Each number is 128 + 24 x the weight over its row's rms, rounded and kept within 0 to 255. Layers, rows and columns count from 0. The size above them is the row's rms in percent of the matrix's.

# layer 2 attention key, 224x224, rms 0.134, rows 149-159, columns 0-55
size [ 89  85  95  81  87  94  90  81  98  88  80]
[[119 129 120 124  61 130 100 122 167 110 128 165  99 122 111 125 122 146  87 113 119 142 137  73 127 111 129 165  88 102 129 107 165  95 152 135 161  93 127  94 136 111 151  94 112 117 132 105 108 151 112 180 138 103 147 182]
 [ 95 165 152 173 148 123 165 141 163 120 107 117 145 153 158 112 110 121  91 154 108 138 153 145 130 107 149 147 142 156 134 140 186 118 113 124 143 177 171 155 155 101 136 160 170 142 130 113 173 166 131 127  82 120 139 109]
 [134 130 103 125 115 111 150 122 207 131 150 150 107 155 171 130 115 120 129 109 126 125 118 132 134 169 151 130 124 136 133 119 161  69  98 145 135 102 156  90 141 133 108  91 118 155 143 101 107 121 124 118 126 119 156 156]
 [129 121 154 167 118 129 114 152 139  90 157 133 100  97 154 136 128 121 139 148 180  87 179 133 104 131 132 104 119 119 157 156 128 156 108  91 142 144 140 143 160 105 137 198 129 121 149  72 167 120 146  88 126 137 145 122]
 [146  80 137 101 102 150 134 146 124 102 121  95 107 157 128 109 101  95 124 143 167 150 165 135 115 132 121 138 135 115 160 144 113 128 112 142 131 116 130 126 147 115 132 113  72  97 145 124 134 133 137 112 121  99 147 132]
 [ 86 135 113 109 156 142 127 131 100 132 158 110 125 128 126 146 113 100 154 171 118 120 134 198 158  79 101 154  58 163 108 149 107 118 143 137 148  76 148 114 149  94 130 112  86 120 141 141 139 112 144 133 118  67 127 145]
 [164 126 130 162 109 125 137 122 114 138 155 180 133 128 108 139 144  77 144 163 167 126 117 154 115 106 141 103 159 110 140 118  81 128 112 132 120 195 149 115 103 113 128 124 177 108 122 152 150 112 144 120 167 181 128 111]
 [119 119 164 118 148 128 111 156 141 115 126 176 177  97 118 129 137 109 105 151 105 130 112 145 116  79  98 103 148 107 152 129 119 144 138 146  84 153 105 127 134 101 153 127 120 144 161  79 112 107 117 133 137 116 124 113]
 [124 126 159 127 142 172 131 103 121 150 129 133 111 158 129 153 125 116  95 133 137 152 154 114 119 141 131 137 123 107 148 125 131 156  80 118 124 120 115 141 147 141 134 107 117 163 109 126 167 153 155 117 126 143 146 162]
 [131 112  67  92 145 130 123 142 167 135 140 102 154 152 152 102 121 140 115 109 134 150 148 129 129 135 122 138 150 151  87 146 162 123 155 183 146 118 138 110 153 148 149 151 144 103 138 120 142 142 128 140  80 107 116 158]
 [120 126 158 126 121 124 153 112 123 102 116 111 183  66 145 148 132 108 112 114 129  97 136 119 140 110 159 120 180 158 124 110  89 162 113 136 128  87 135 151 138 139 138  99 126 153 139 114 136 165 107 149 133 130 126  98]]
# layer 2 attention query, 224x224, rms 0.154, rows 150-159, columns 0-55
size [104 103  86  94  86  93  77  99  92  92]
[[158 111 153  84  80 119 128 158 132 138 149 148 118  98 116 159 138 128 156  92  85 125 140 111 113 145 115 116  92  90 112 121 157 120 144 141 118 111 154 116 111 132 133 130 141 132 149 145  93  85 113 119 169 156 143 136]
 [128 123 122 132 144 137 118 135  99 183 137 109 187 122 116 144 135 144 104 152 105 109 145 128 124 155 114 129 119 135 147  89 125 122 163  80 101 133 117 109 130  95  87 122 160 136  70 146 121 177 130 164 113 153 125  94]
 [117 126 190 118 103 161 106 150 140 122 138 144 143 111  93  80 108 112 146 143 125 116  93 108 129 166  82 165 141 129 109  80 130 128 116 164  98 116 141 102  79 177 135  73 138 121 195 132  65 120 167 123 126 151 153 125]
 [129 123 187 124 113  93 147 138 115 103 127 155 161 135  88 104 107 129 104 134 105  82 106 133 136 155 135 132 181 163 121 120 126 192 130 115 100 121 124 152 132 124 127 142 133 117 156 163 111 119 128 133 121 155  95 162]
 [125 132 168 117 131 108 133 147 123 161 100  98 136  82 164 103 141 151 161 113 146 127 106  82 124 129 151 105 126 117 129 120 133  98 141 107 159 104 130 132 111 148 142 121 177 151  76 102  73 144  83 127 106 125 165 116]
 [119 143 141 123 132 101 109 129 138 149 154  99 103 189 111 140 139 163 125 125 105 166 110 120 134 123 164 122 102  93  87  98 145 124 135 137 128 144 123 116  89 148 146 132 159 155 167 144 155 151 144  98  82  99 130 116]
 [123 111 104 104 106 127 111 146 158 126 132 138 116 126 156 155 155  99 115 129 110 114 152 141 104 116 115 144 147 144  84 166 130 102 148 139 150 124 127 122  91 130 148 119 129 166 127 138 118 150 136 165 126 158 128 107]
 [150 126  93 113 100 112 105 137 133 110 150 150 114 141 121 107 109 143 132 136 107 187 135 114 125 175 108 119 163 129 138 152 111 143 131 128 143 143 168 124 109 153 116 157 106 110 120 185 112 160 113 124  98 116 115 112]
 [106  97 179 154 135  86 156  96 109 133 148 165 117 140 147 131 148 112 103 165 141 108 141 130 134 109 152 115  98  99 131 155 130  83 106 123  94 154 155 123  86  65 118 131 121 121 130 102 133 146 143 116 178 141 111 104]
 [102 124 121 115 177  94 133  99 114 157 140 175 147 127 119 138 132 153 162 169 131 136 128 139 124 107  89 103 150 111 158 126 142  92 143 131 131 159 103  91 129  94 129 110 132 118 138 121 127  91 118 111 151 126 123 127]]
# layer 2 attention value, 224x224, rms 0.152, rows 128-145, columns 0-55
size [100 111 116 113 105 110 111 117 115 110 121 110 115 111 103 102 102 112]
[[133 166 147 122 170 144 139 151 106 167 133  94 131 112 151 147 109 113 161 143 110 151 138 128 126  71 119 127 125 104 112 103 112 130 131 154 127  96 105 106 146 120 121 136 101 122 165 169 104 120 147 110 162  91 154 152]
 [160 134 108  86  96 114 134 147 122 143 137 158 115 128 126  85 137 137 152 156 128 108 106 110 115 109 156 108  91 101 130 133 113 130  91 129 133 176 123 122 111 131 125 110 106  87 180  73 110 118 130 144  88  65 153  76]
 [151  95 116 100 136 101 131 119 122 138 133  73 161 112 160 142 151 108  78 129 118 132 130 106 169 183 135 129 148 120 104  93 139 142 135 124 157 134 110 132 122 117 147  77 142 131 139 105 120 142 116 102 148 120  80 101]
 [132 124 153 136 116 119 149 147 171  83 126  85 120 173  94 104 140 108 156 122  97 122 142 137 136 140 149 104 116 117 120 172 132  89  96 117 125 142 105 133 125 125 105 120 153 159 115 104 106 144 117 117 124 157  98  89]
 [122 132  81  96 125 125 138 156 114 184 113 142 152 111  87 136 149 184  99 121 103 158 135 118 139 113 141 129  93 104 118 102 125 138 112 115  94 155 133 104 137 110 131 122 140 125 102  53 128 130 104 110 137 103 122 135]
 [149 129 118  90 149  87 136 147  92 128 154 133 110 120 146  87 172 144 139 100  71 120 164 129 126 130 130 115 109 119 156 138 136 128 151 104  99 134 100 113 119 159 148  90 105 119  91 154 166 163 101  85 109 115 185 123]
 [105 136 118 166 119 139 169 124 137 124 116 137 105 118 156 100 171 122 138 123  96 169 164 132 129 147  90 117 123 147 133 114 145 165 149  99 153 129 157 136 166 165 145  88 131 150 147  79  98 113 136 155 193 109 151 154]
 [111 173 140 158 141 102 137 138 126 124 156 120 143 156 155 142 149 175 149 148 120 101 152 154 129 109 126 138  70 108 135 133  78 116 103 168 133 142  81 141 145 124 133  95 148 133 123  98 115  78 155 133 110 165 126 101]
 [123 128 110 111 146  94 119 127 171 106 147 114 118 133 149 135 107 117 113 151 137 110 118 111 135  86 157 105 107 127 133 123 107 157 101 122 102  99 107 141 162 119 103 119 128 131 157 149 174  96 133  97 106  99 137 123]
 [131 116 140  92 135  87 130 111 127 123 197 113 135 149  99 137 128 138 130 121 140 134 173 103 113 131 128 167 125 114  74  95 103 139 138 153 159 161 119 213 111 138 184  99 113 169 121 162 116 145  90 151 115  88 169  94]
 [ 74 136 118 162 100 127 194 122  80 154 122 104 142 126 145 108 146 159 164 140 126  99 124 162 110 121 115 144 114 120 141  85 136  93 118 127 138 139 160  84 114 130 139 144 122 133 147 115 148 131 158  74 131 129 120 149]
 [134 101 135 106 170 151 148 144 139  77 158 115 108 137 154  92 115 133 128 110 129 180 156 122 139 165 153 136 138 126 102 131 121  91 117 187 134 112 100 120 122  94 125 120 121 102 104 150 122 112  83 163 158 143 166 123]
 [131 110 137 104 111 150 134 123 133 152 146 123 134 118 136 146  95 135 100 127 138 160 106 171 186 174  87 109 130 101 153 144 148 141  91 140 123  92 146 114 141 140 152 148 151 103 132  57 157 135 115 111 141 123 111 138]
 [135 204 144 104 107  81 136 130 149 129 129 117 139 152 128 129 111 146 130  99 120 106 157 120 100 157  72 103  96  73 115 123 137 130  99 171 114 133  96 143 106 120  96 106 108 146  98 145 158 114 158 120 121 170 167 144]
 [125  96 127 109 150 145 141 150  70 110 108 141 140 124 113 163 132 119 146 113 161 121 171 141 121 135 153 138 142 106 134 137 103 150 127  91 108 125 125 163 134 147 128 150  84 125 118 140 127 133 108 132 150  81 118 106]
 [143 148 130 150  70 150 121  97 127 142 183 165 149  77 113 111 155 135 113  98 150 150 163 139 149 182 127 151 144 134 111 130 120 146  55 104 122 118 152 161 177 148  83 104 143 105 116 114 127 124 119 114  79 105  92  80]
 [139 137 120 115 112 114 133 173 157 103 180 128 111 120  80  98 114 145 125 124 137 156 153  74  99 141 179 165 114  93 107 167  95 138 179 148  95 146 128 126  79 111 126 125 146 120 163 113 108 124 122 143 107 120 100 119]
 [149 127 141 111 143 132 116 134  94 129  94 126 162 105  94 147 162 133 143 112 149 107 148  97 166 106 120 100  90 105  92 136  83 117 104 103 151 127 108 116 134 126  94 133 147  60 113 135  99 175 107 171 165 135 121 107]]
# layer 2 attention output (transposed), 224x224, rms 0.141, rows 128-144, columns 0-55
size [107 120 118 116 106 116 115 126 115 114 122 118 118 123 100 100 102]
[[121 115  80 118 115 133 119 113 146 124 134 125 107 144 131 112 150 153 134 130 144  79 115 146 111 177  92 124 144 156 184 118 121 139  88  89 137 132 162 175 126 159  93 153 156 130  84 125 136 149 101 114  99 129 126 118]
 [136 105 126 144 128 177 140 122  89 144 118 109 146 137 140 150  86 158 111 114 148 155 169 101 108 127 142 124 141 146 149 100 119 134 186 158 129 136 148 148 161 110 117 136 171 150  74 122 130 163 132  88 159 162  93 197]
 [ 83 154 170 137 123 127 119 143 132  82 137 175 102  95 129 103  91 145 195 154 102 121 141 121 121 144 120 100  87 151 151 171 108 105 153 139  98 139 129 162 155 139 108 153 100 122  96 115 135 114 164 177  94 119 165 144]
 [112 112 107 125 152 140  78 112  80 143 135 174 175 113 166 143 134 157 116 125 155 168  75  91  96 128 131 127 139 144 118 125 113 170 148 149 103 128 117 142 169 151 149 132 124 109 129  98 125 104 125  80 145  99 154 136]
 [155 140 147 147 123 118 147 159 119 103 120 114  98 147 128 113  97 144 165 149 153 116 134 133 101 163 131 159 148 138 123 148  91 119 167 170 127 114 134 120 148 111  97  97 124 149 165 143 108 126 128 134 132 148 152 124]
 [125 129 128 123 126 143 116 114 160 148  73 113 132 108 112 166  83 150 114 150 133 117  86 126 150 102 129 138 154 115 137  94 127 184 120 169 159 132 122 113 163 115 103 136 118 105 149 122  68 114 152 147 154 149 121 115]
 [152 127 122 121 165 101  88 127 139 122 125 117 123 144 101 114 106 163 130 149 137 108 101 128 141  91 179 144 124 123 156 112 116 105 157 148 136 123 113 146 145  87 150 128 193  92  63 165 125 115 103  96  56 136  82 139]
 [188 108 104 109 126 137 108 172 117 111  89 128 101  96 112 100  58 126 116 101 141 130 109 116 162 156 167  75 139 151 129  95 142 125 153  64 121 136 148 110 135 128 133 112 155 128 158 133 123 198 155  90 136 127 113 165]
 [127 114 154 146  98 110 138 128 100 126 150 152 170 121 116 175 172 139 123  79 132 157 148 154 106 150  81 135 148 125 174 115 136  98 149 117 111 139 130  98 116 111 171 121 118  97  97 105 113 166 114 117 118 146  80 130]
 [121 142 111 159  77 150  83 132 127 148  98 136 119 114 147 153 143 102 130 142  80  98 127 123 158 116 119 112 121 130 195 106 138 127 133 140  85 136 127 127  92  98 136 153 136 123 127 107 127 117 132 135 144 129  92 170]
 [160 100 120  99 139 146 106 148 121 129 104 166 120 142 103 142 130 150 120  93 113 180 106 117 135 162 139 131 114 155 103 161  98 150 144 100 122 125 107 149 161 127 115 140 137 111 146 144 120 142 128 123 125 114 149  90]
 [ 96 132 154 176 104 119 131  85 155 151  68 162 131 114 144 141 137 114 146 139 150  75  95 131  88 131 138 139 127 159 135 113 120 170  89 112 136 134 136 163 101 146 163 129 139 132 140  83 127 118 119 105 146 144 112 123]
 [105 147 139 109 165 113  97 127 109  86 132 118 114 127  94 110 134 132 133 138 145 112 172 103  83 103 159 136 130 122  71 125 160 105 188  68 129 151 124 118 129 103  80 130 132 116 150 122 125 105 118  96 143 128 144 133]
 [139  93 131  99 155 167  82 131 125 173 134 145 121 113 102 106 148 114 122 134 140  98 110 136 142 116 142 146 148 145 127 148 124 146 168  74 146 148 128 133 133 178 167 119 193 105 154  96 156 142 114  98 150 119  99 123]
 [110 153 132 162  68 119 114 132 159 180 144  52 114 140 171 117 131 143 132 128 129 120 112 116 121 121  75 121 122 128 159 136 152 126 149 166 134 137 161 146 118  87 122 142 121 122 135  96 130 110 137 128 100 111 145 126]
 [109 100 166 121 131  76 103 160 101  89  90 157 135 198 159 155  89 131 105 123 126 157 108 108 121  73 134 137 117 111 132 127 134 104 194 134 131 125 124 124 130 123 162 143 113 161 147 149 116 122  91  93 169 143 139 158]
 [138 107 130 150 106 126 142 145 108 148  99 136 135 129 134 181 132 134 155 151 121 113 120 140 152 130 116 118 123 151 158  90 134 159  99 150 138 112 134 122 174 134 131 124  98 127  91 126 158 131 119 123 126 141 143 129]]